Weights of a small transformer language model.
Size: width 320, MLP 1280 GELU, 20.7M parameters.
Architecture: LayerNorm before each block, tied embeddings.
Training: a variant of SOAP for these matrices, 306M tokens, 4671 steps.
Each number is 128 + 32 x the weight over its row's rms, rounded and kept within 0 to 255. Layers, rows and columns count from 0. The size above them is the row's rms in percent of the matrix's.

# layer 5 MLP down (transposed), 1280x320, rms 0.0398, rows 810-829, columns 80-159
size [100  94  96 104  92  93  95 113  95  98  96 105  97 108  97  95  99 106  95  95]
[[ 93 133 115 174 173 156 129 140 107 102 118 224 131 157 126 143 122 129 183 110 144 139 155 135 115 107  83 140 113  83  89  77  82 152 160 149 161  95 111 143 190 184  79 136 125 146  80 125 102 134 114  98 156 123  91 142 104 112 108  33 144 133 186 126  73 170  94 152 123 130 142 141 156 137 102 159 143 161 125 141]
 [162  88 124 109  99 176 180  80 112 157 149 137  89 158 135 149 138  88 107 102 158 138 152 106  83 166 214  31 124 127 126 180 194 153 143 128 123 130  89 131 111  84 142  66 104 122 175  92 120 135  86 143  75 144 151 129 117  96 130 108 129 157 154 152 112 133  81  55  53 151 103  77 130 130  76 191 203 165 127 145]
 [115 130 111 102 140  94 130  45 150 101 108 103 106 133 117 100  81  55 132  96 172  61  86 143 129  97 104 184  95 102 157 154 118 115  99 114 118 138 152 143 108 139 144 106 129 155 204 142 149  76 114 132  94 159 148  60 165 196 132 127 130 125 151 211 131 212 170 139 134 149 122 108 132 133  80 118  65 129 192 180]
 [122 160 175 166 114  94 114 104 149 129 152 140 110 139 111 136 138 153 128 120  98 188 136 165 163 127 152  33 144 157 139 131 200 145 145  85 113 136 168 141 169 145 125 163 108 130 107 137 134 222 101  93  93  98 170 159 150 123 123 175 139 154 125 158 119 151 152 116 181 155 142 174 114 147 172 193 104 101 114 138]
 [ 64 115 137 131 166  85  93 126 101 158 121 221 131  98 157 128  83  66 124 149 143  84  60 154  94 133 100 110 128 110 143 121 130 135  88  95 165 136 178  85  81 128 114 133 151  93 137 187 158 180  93 140 129 145  73 145  98 119  97  90 139 100 119 103  84 131  95 151 156 144 127 144 109  89 230 118  92 160 131 162]
 [156 106 180 115 141 126 126 114 101 120 104 141 138 109  87 149 160 170 147 152  94 169  86 121 143 113  96 174 116 161 120 167 101 122 140 153 102 164 158 117 137 168 106 114 113 107 111 110 150 107 201 189 184 132 115 173 125 153 174 164  95  52 106  74 130 148 128  91 131 133 146 171 172 147 143  75 139 118 160 112]
 [120 117 125 140  42 182 153 106 118 140 154 160 109 101 140 107 154  99 147 164 101 111 115  95 159 145 133 101 110 110  77 145 130 163  88 148 125  89 137 114 119  90  89 154 168 127 163 171 145 152  83 177 151 161 109 181  72 149  93 134 132 123 104 133 167  50 124 115  70 163 128  69 128  97 174  93 128 128 129 113]
 [129 143 117 188 106 153  69 140 143  95  59 121 124 158 113 140 138 126 155 161 178 102  99 130 143  90  95 165 156 222 125 158 117 194 127  67 126 152 143 116 147 133 150  93  76 165 155 174 165  80 146 139 107  69 152 111  68  98 127 191 141 155 155 159 101 100 112 114 100 162 106 214  85 118 153 131 107 192 131 132]
 [105 142  68  65 166 115 175 152 197 156 176  72 123 123 106  95 144 146  75 121 112 161 169 149 126 147 148  85 163 138  91 139 104 127 119 181 161 172 120 182 113  33 101 127 119 115  90 122 147 199 147  94 132 164 105  88 107 141 100 156 130 119 147  98 104 140 126 155 116 172 145 126 164 134 101 148 148 116 120  92]
 [117 112 106 104  74 112 160 152 148 120  90 127 108 165 116 117 150  55 103 100 120 114 108 136 191 112 143 134  98  33 154  98  72 116 127 164 120 148 174 127 121  74 177 146  93 176 144 114  56 192 147 135  39  71  87 154  74 123 191 139 116 128 157 121  96 178  84 143 187 131  78  82 141 145 140 140 170 106 148  98]
 [114 133 149  99 134 108 128 141 206 100  82 126 138  91 136 101 128 108  92 178 126 134 107 126 114 194 173 164 136 159 139 102  83 138 217 162 139 141 130 156 203 139 219 179 139 123 158 165 136  71 141 146 116 118 176 124 160  84 125  74 135 131 105  91 125  58 153  88 164 167 125  62  84 131 138 140 167 137 113 128]
 [151 146 181 153 146 139 157 142  87 134 114 100  76 121 149 123 149 119 182 108  59 162 142 144 120 100 130 182 130 117 122 168 128 142  87 148 177 121 151 161 174 171 170  90 184  65 156 128 106 161  93 112 136  84 150 182 136  63 118  75 160 163 132 113 137 145 160  73  68 138 166  99 176 195 107  64 131 162 139 133]
 [117 123 168  95 137 118 177 146 141 202  90 147  96  90 129 114 105 122 135 138 133 114 113  64 154  59 128 127 171  82 155 136 100 116  89 161 112 149 124 136 119 183  41 105 197  90 149 153 109  59 148 138 112 204 131 103 121 167 117  82 108 107  98 150 127 166 124 118 117 112 150 125 137 134  99 131 182 153 159 163]
 [116 116 120 130 109  68 102  78 120 146 106 120 128  79 151 182 142 142  83  93 184 143 117 114 166  95 183 120 180 110 143  92 153  84 124  60 146 105 180 114 122 129  71 173  86 159  89 115 161 128 148  71 172 137 129 165 135 121 151 172 104 139 128 112  69 133 132 108 133 196 139 110 106 179  80 121 147 160 161 165]
 [106 149 143  96 108  76 157  72 145 103 136 135 187 118 141 135 157 128 151 109 164 149 152 160  91 106 145 110 190 129 140 140  93 156 125 136 119 135 168 148 113 159 156 137 143  84 113  97  92 146 110 170 110 156 168 119 101 175 147 129 114 159 173 216 158 132  95 140 119 126 202 173 114 198  98  97 127  39 120 165]
 [ 95  75  90 160  92  77 173  94 122 132 143 108  95 134 108 135 162 185 147 133 161 124 111 137 149 114  98 107 126 134 106 139 148 124 119 130 145 143 162 161 129 134 105 143 100 144 142 136 122 121 135 116 175 220  86 156  77 111 158 140  89 119 119 128  85 146 106  97  70 135 159 141 101 171 113  78 128 168  97 158]
 [120 102 136 134 141 136 167  95 117 118  98 184  25 204 155 147 150  77 147 152 139 156  38 224 208  88 151 140 158 151  55 127 162  85  90 160 122 108 119 123 101 167 109 134  58 104 200 104 122  98 126  93 104 133 134 132 117 105 193 149 138 116 196 165 166 140 110 177 179 132 157 181 168 170 146 155 138 131  95  90]
 [134 144 148  96 124 120 151 163 121 164 114  81 143 148 118 102 128 148 152 154  96 108 153 100 107 120 142 100 149 140 168 133 156 165 135 122 205 114  98 123 143 106  96 163 121 153 123 180 139 120 110  42 142  73  84 115 155 109 167 152 151 119 100 112 174 131  57 142 128  68 124 100 185 171  92 151 169 113 125 153]
 [ 54 135  87 149 133 128 115 142 113 117  94 161  98 123  77 101 185 162 156 131 127 171 166  93  47 178 156  90 122  81 106 108  91 161 170 109 170  63 130  98  96  80 146 126 132  86 117 116 159 140 157 174  96 168 147 133  87 149 157 108 115 127 154 152 147 142 137  98 110 132 136 100 155 171 153 118  76  78 127 121]
 [135 148 146  96 144 156 176 123 136 139 161 118 145  71 111 108 158 144  49 125 101 122 135 155 144 135 130 138 134 102 117 149 155 151 114 134 110 154  63 129 205 124 132 197 138 146  88 151 110 139  64 142 171 114  83 131 121 186  88 134 133  69 153 112 123 135 103 108  83  78  79  99 118 114 113 174 104 119 136 154]]
# layer 5 MLP up, 1280x320, rms 0.0398, rows 811-830, columns 80-159
size [110  91  98  90  98  98 117  98  96  92 101 101 111  95 108  95 112  95  95 106]
[[166 131 103 150  98 181 123 137 135  89 192  93 131 134  55  83 111 138 109 213 119 123  97 137  92  69 128 177 108 134  98 112 163 168 172  75 125 164 133 167 111  95 152 161 138 153 116 185 137 138 152 122 130 135  68 120 151 152 103  66 150 108  57 149 176 112 186  79  50 129 105 157 165 171  80 117 140 135 145 147]
 [ 86  94  88 107 132 100 138 120 167 115 122 104 149 150 161 101 121 119 128 126 162 144  81  84 125 139  82 133 181 181 200 112 147 102 166 131 157  73  85 168 112 120 170 121 165 155 136 128 130 111 128  97 102 148 123 170 104 116 156 147 162 132 167  83 122 116 169 108 124 106 174 213 169 179 120 119 112  53 159  97]
 [141 129  97 133 129 117  88  75  84 110 148 131  70 140 146 107 138 135  86 145 103 141 135 140  61 119 115  62 179  72 201 182  60  98  62 111  89 167  50 102  91  98  76 128 159  98  64 126 154 147 137 114 165  98 140  98 180 106 143  98 107 152  95 147  91 109 147 119 116 131 148 134 126 103 117 127 181 173 131 151]
 [200 166  72  76 141 170 128 162  67 102 101 131 160 112 130 104 129 189 108 133 144  90 158 101 183  87 156  95  96 163  78 153 101 101 167 120  88 147 134 158 150 138 129 111 127 140 145 100  93  95  66 157  80 131 167 178 148  97 170  46 114 126 137  96 167 130 140 108 102 156  80 130  81 212 115 152 151 122 118 183]
 [100 107 127 148 101 135 146 130 101 113 112 154 163 116 133  89 133  50 134  80  92 122  99 150 180 117 121 110 195 130 136  77 124  62 128  64 141  85 106 109 101 165 155 125  58 134 123 102 148 164 155  87 138 174  90 116 176 129 117  72 186  90 163 152 161 133 117 153 102 134  86 150 102  74 109 104 134 109 197 166]
 [ 74 142 187 121  75 129 150  30 102 160 100 144 123 131 121 178 176 151 172 100  99 142  97 174 110  99 196 110 104 145 127 126 153  59 135  75 142 161 145 150 136 101 136 144 121 132 113 153 154 157 102 169 168 140 147 113 128  92 140 146 115 130  78 134 126  94 118 114 172 151 167 179 150 179  97 129 117  98 174 174]
 [176  68 135 160 112 151 157  90 126 163 171  70 103 125 135 136 151  92 164 104 165 142 128 129 110 140 121  80 115 195 131 105 134 126 144 105  92 160 134  94 162 198 133 107 100 106 124 141  94 132 142 138 111 140 211 117  81 145 142 128  47 153 117 137 146 132 115 139  67 111 111 133 171 102  56 145  95 148 223  94]
 [178 127 113 158 167  54 110 156 118  61 145  91 130 166  88 122 119 133 151 138 183 174 143  60  93 105 135 147 164 107 135 145 137 142 137 134 147 134 122 153 124 161 165  89 122 147 160 147 119 162 186 138 137  93 109 160 130 128  79 147 133 105 144 100 146  42 114 115 149 122 144 122 139  81 215 155 165 147 134 115]
 [143 123 149 111 161  86 137 127 134 115 131 173 121 159 160  64 160  96 181 121 111 144 139  99 164  92 128 154 181 109 124 123 136 164 135 139  89 112 154  31  72  99 165 113 128 112 141 122  79 133 150 142 140 119 111 177 121 121 101  84 159  65 102 135  92 142 113 121 108 107 116 116 135 158 100 130 100  80 123 130]
 [125 115 113 172 147  78 112 147 176 102  84 144 103  88 121 211 168 137 142 100 114 113  91 120 142 162 141 111 135 107  51 163 111 104 163  51 119 112 143  98  72 150  85 170 144  79 108 129  71  93  89 130 193 137 168 118  95 198 145 140 138 106 100 107 119 141 140  79  65 124 145 144 139 163 130 142 136 154 109 167]
 [ 89 109 172  99 179 137 120  76 124 186  82  90 103 121 204 143  92  95 119 145 107 171 133 122 149 179 149  84 107 118 107 162 103 133 151 121 150 139  51 149 150 140 128 160 100 163 129 191  98 111 127 118 162  67  91 174 112 121 134 150 153 154 122 159 173  82  79 152 110 176 100 176 133 112 173 134 148 162  59  92]
 [106 150 171 145 130 171 131  86 111 111 141 101  76 150 113 195 159 130 198 151 133  79  85 170 132 201 106 105 176 141  92 143 143 119 173 132 153 118 116 134 130 115 129 141 110 104 182 125  89  83 122 121 116 146 100 136 146  57 135  97 148 141 130 111 133 126 155 150  74 171 133 161 101 150 201  63 122 115  80  97]
 [128  84  86 130 118 172  86 104  61 108 117  96  90 113 177 141 209 137 218 113 144 115  67  81 113  87 129 105  89 179 131 114 109  76 168 180 137 103 131 178  92 131  93 143  87 155  67 148 163 158  95 111 151 147 115 157 118 153 139 174 170  93 151 155  63 130 125  89 136 151 171 115 121 122 187  99 113 158 166 108]
 [142 154 136 172  69 103 104 105 177 132 168 108 122 136 157 105 141 160  76 164 138  87  96 181 123 164 158 108  97 117 120 118 157 121  92 191  80 177 156 118 169 104  98 128 143 150 144 150 194 115 121 125 164 113 196 171  94 124 117 135  83 125 103 185 161 118 110 147 115  96 125 125 133 100 123 122 167 165 170 154]
 [ 76  84 197 174  73 115 116  69 111 130 133 149 155 141 115 152 169 117 146 141 185 122 128 124 131  93 156 110 146  84 170 194 117 135 190  86 144  80 135 108 107 111 105  96 147 163  82 156 126 168 153  92 140 134 120 151 155 129 134 148 129  84 153 156  84 169  98  89 200 142  52 109 118 172 144 132 122 188 150 164]
 [143 117 123 155 168 176  45 146 138 158 132  80 150 109 105 144 122 158 136 141  94 142 143  87 132  92 127 113  97 153 102 134 143 110 140 119 129 112 113 107 103 149 132 167 110 156 116 135 133 151 127 119 177 161 120  68  99 140 124 129 132 108 111  47 107 144 146 172  81 150 141 152  90  72 128 102 154 143  77 121]
 [158 168 138 144 120 100  68 104 145 157 160 145 133  95 173 140 132 163 150 148  97 153 115 154 115 112  93 116 135 157  85 153 163 160 161  45 167  74 135 150  96 167 176 190 160 119 128 134 104 123  84 107 133 111 112  90 136 110 113 152 149 129  70 163 130  96  98 139 124  75 135 129 169 164 120 142 100  97 105 194]
 [175 163 172 153 132 137 116 138 148 145  91  63  79  98 116 127  77  96  67 158 167 103  53 147 177  97 140 123 108 163 135 117 157 123 152 149 113 140 133 160 183 106  79 127 129  74  90 145 111 139 163 135 124 113 135  79 139 162 148 117 144 162 124 124  82 125 110 136  89  95 157 187 120 112 132 146 134 140 140 100]
 [162 106 152 153 175 126 117 129  51  97 125 101  88 114  93 166 162 132 136 152  96 163 116 110 165  95 118 154 143 155 163 206 197 115 136  74 131 125  79 155  87 135 127 117  51 128 174 171 156 119 169 133  92  96  66  65  87 107  79 190 151 117 133 132  98 125 109 116 190 147 192 133 104 122 127  98 137 161 163  86]
 [159 124 141 140 157 141 152  76 148  75 145 144 167 127 139  96 136 130 109 138 165  99 129 123 192  95 125 165 131 131 135 153 160  85 136 159 124  98 108 103 140 113 138 191 145 110 153 138 163 159 127 148 228 115 117  73 117 142 135 108 161 112  42 103  57 111 143 131 123  94  75 113 131 133 101  36 148 126 144 148]]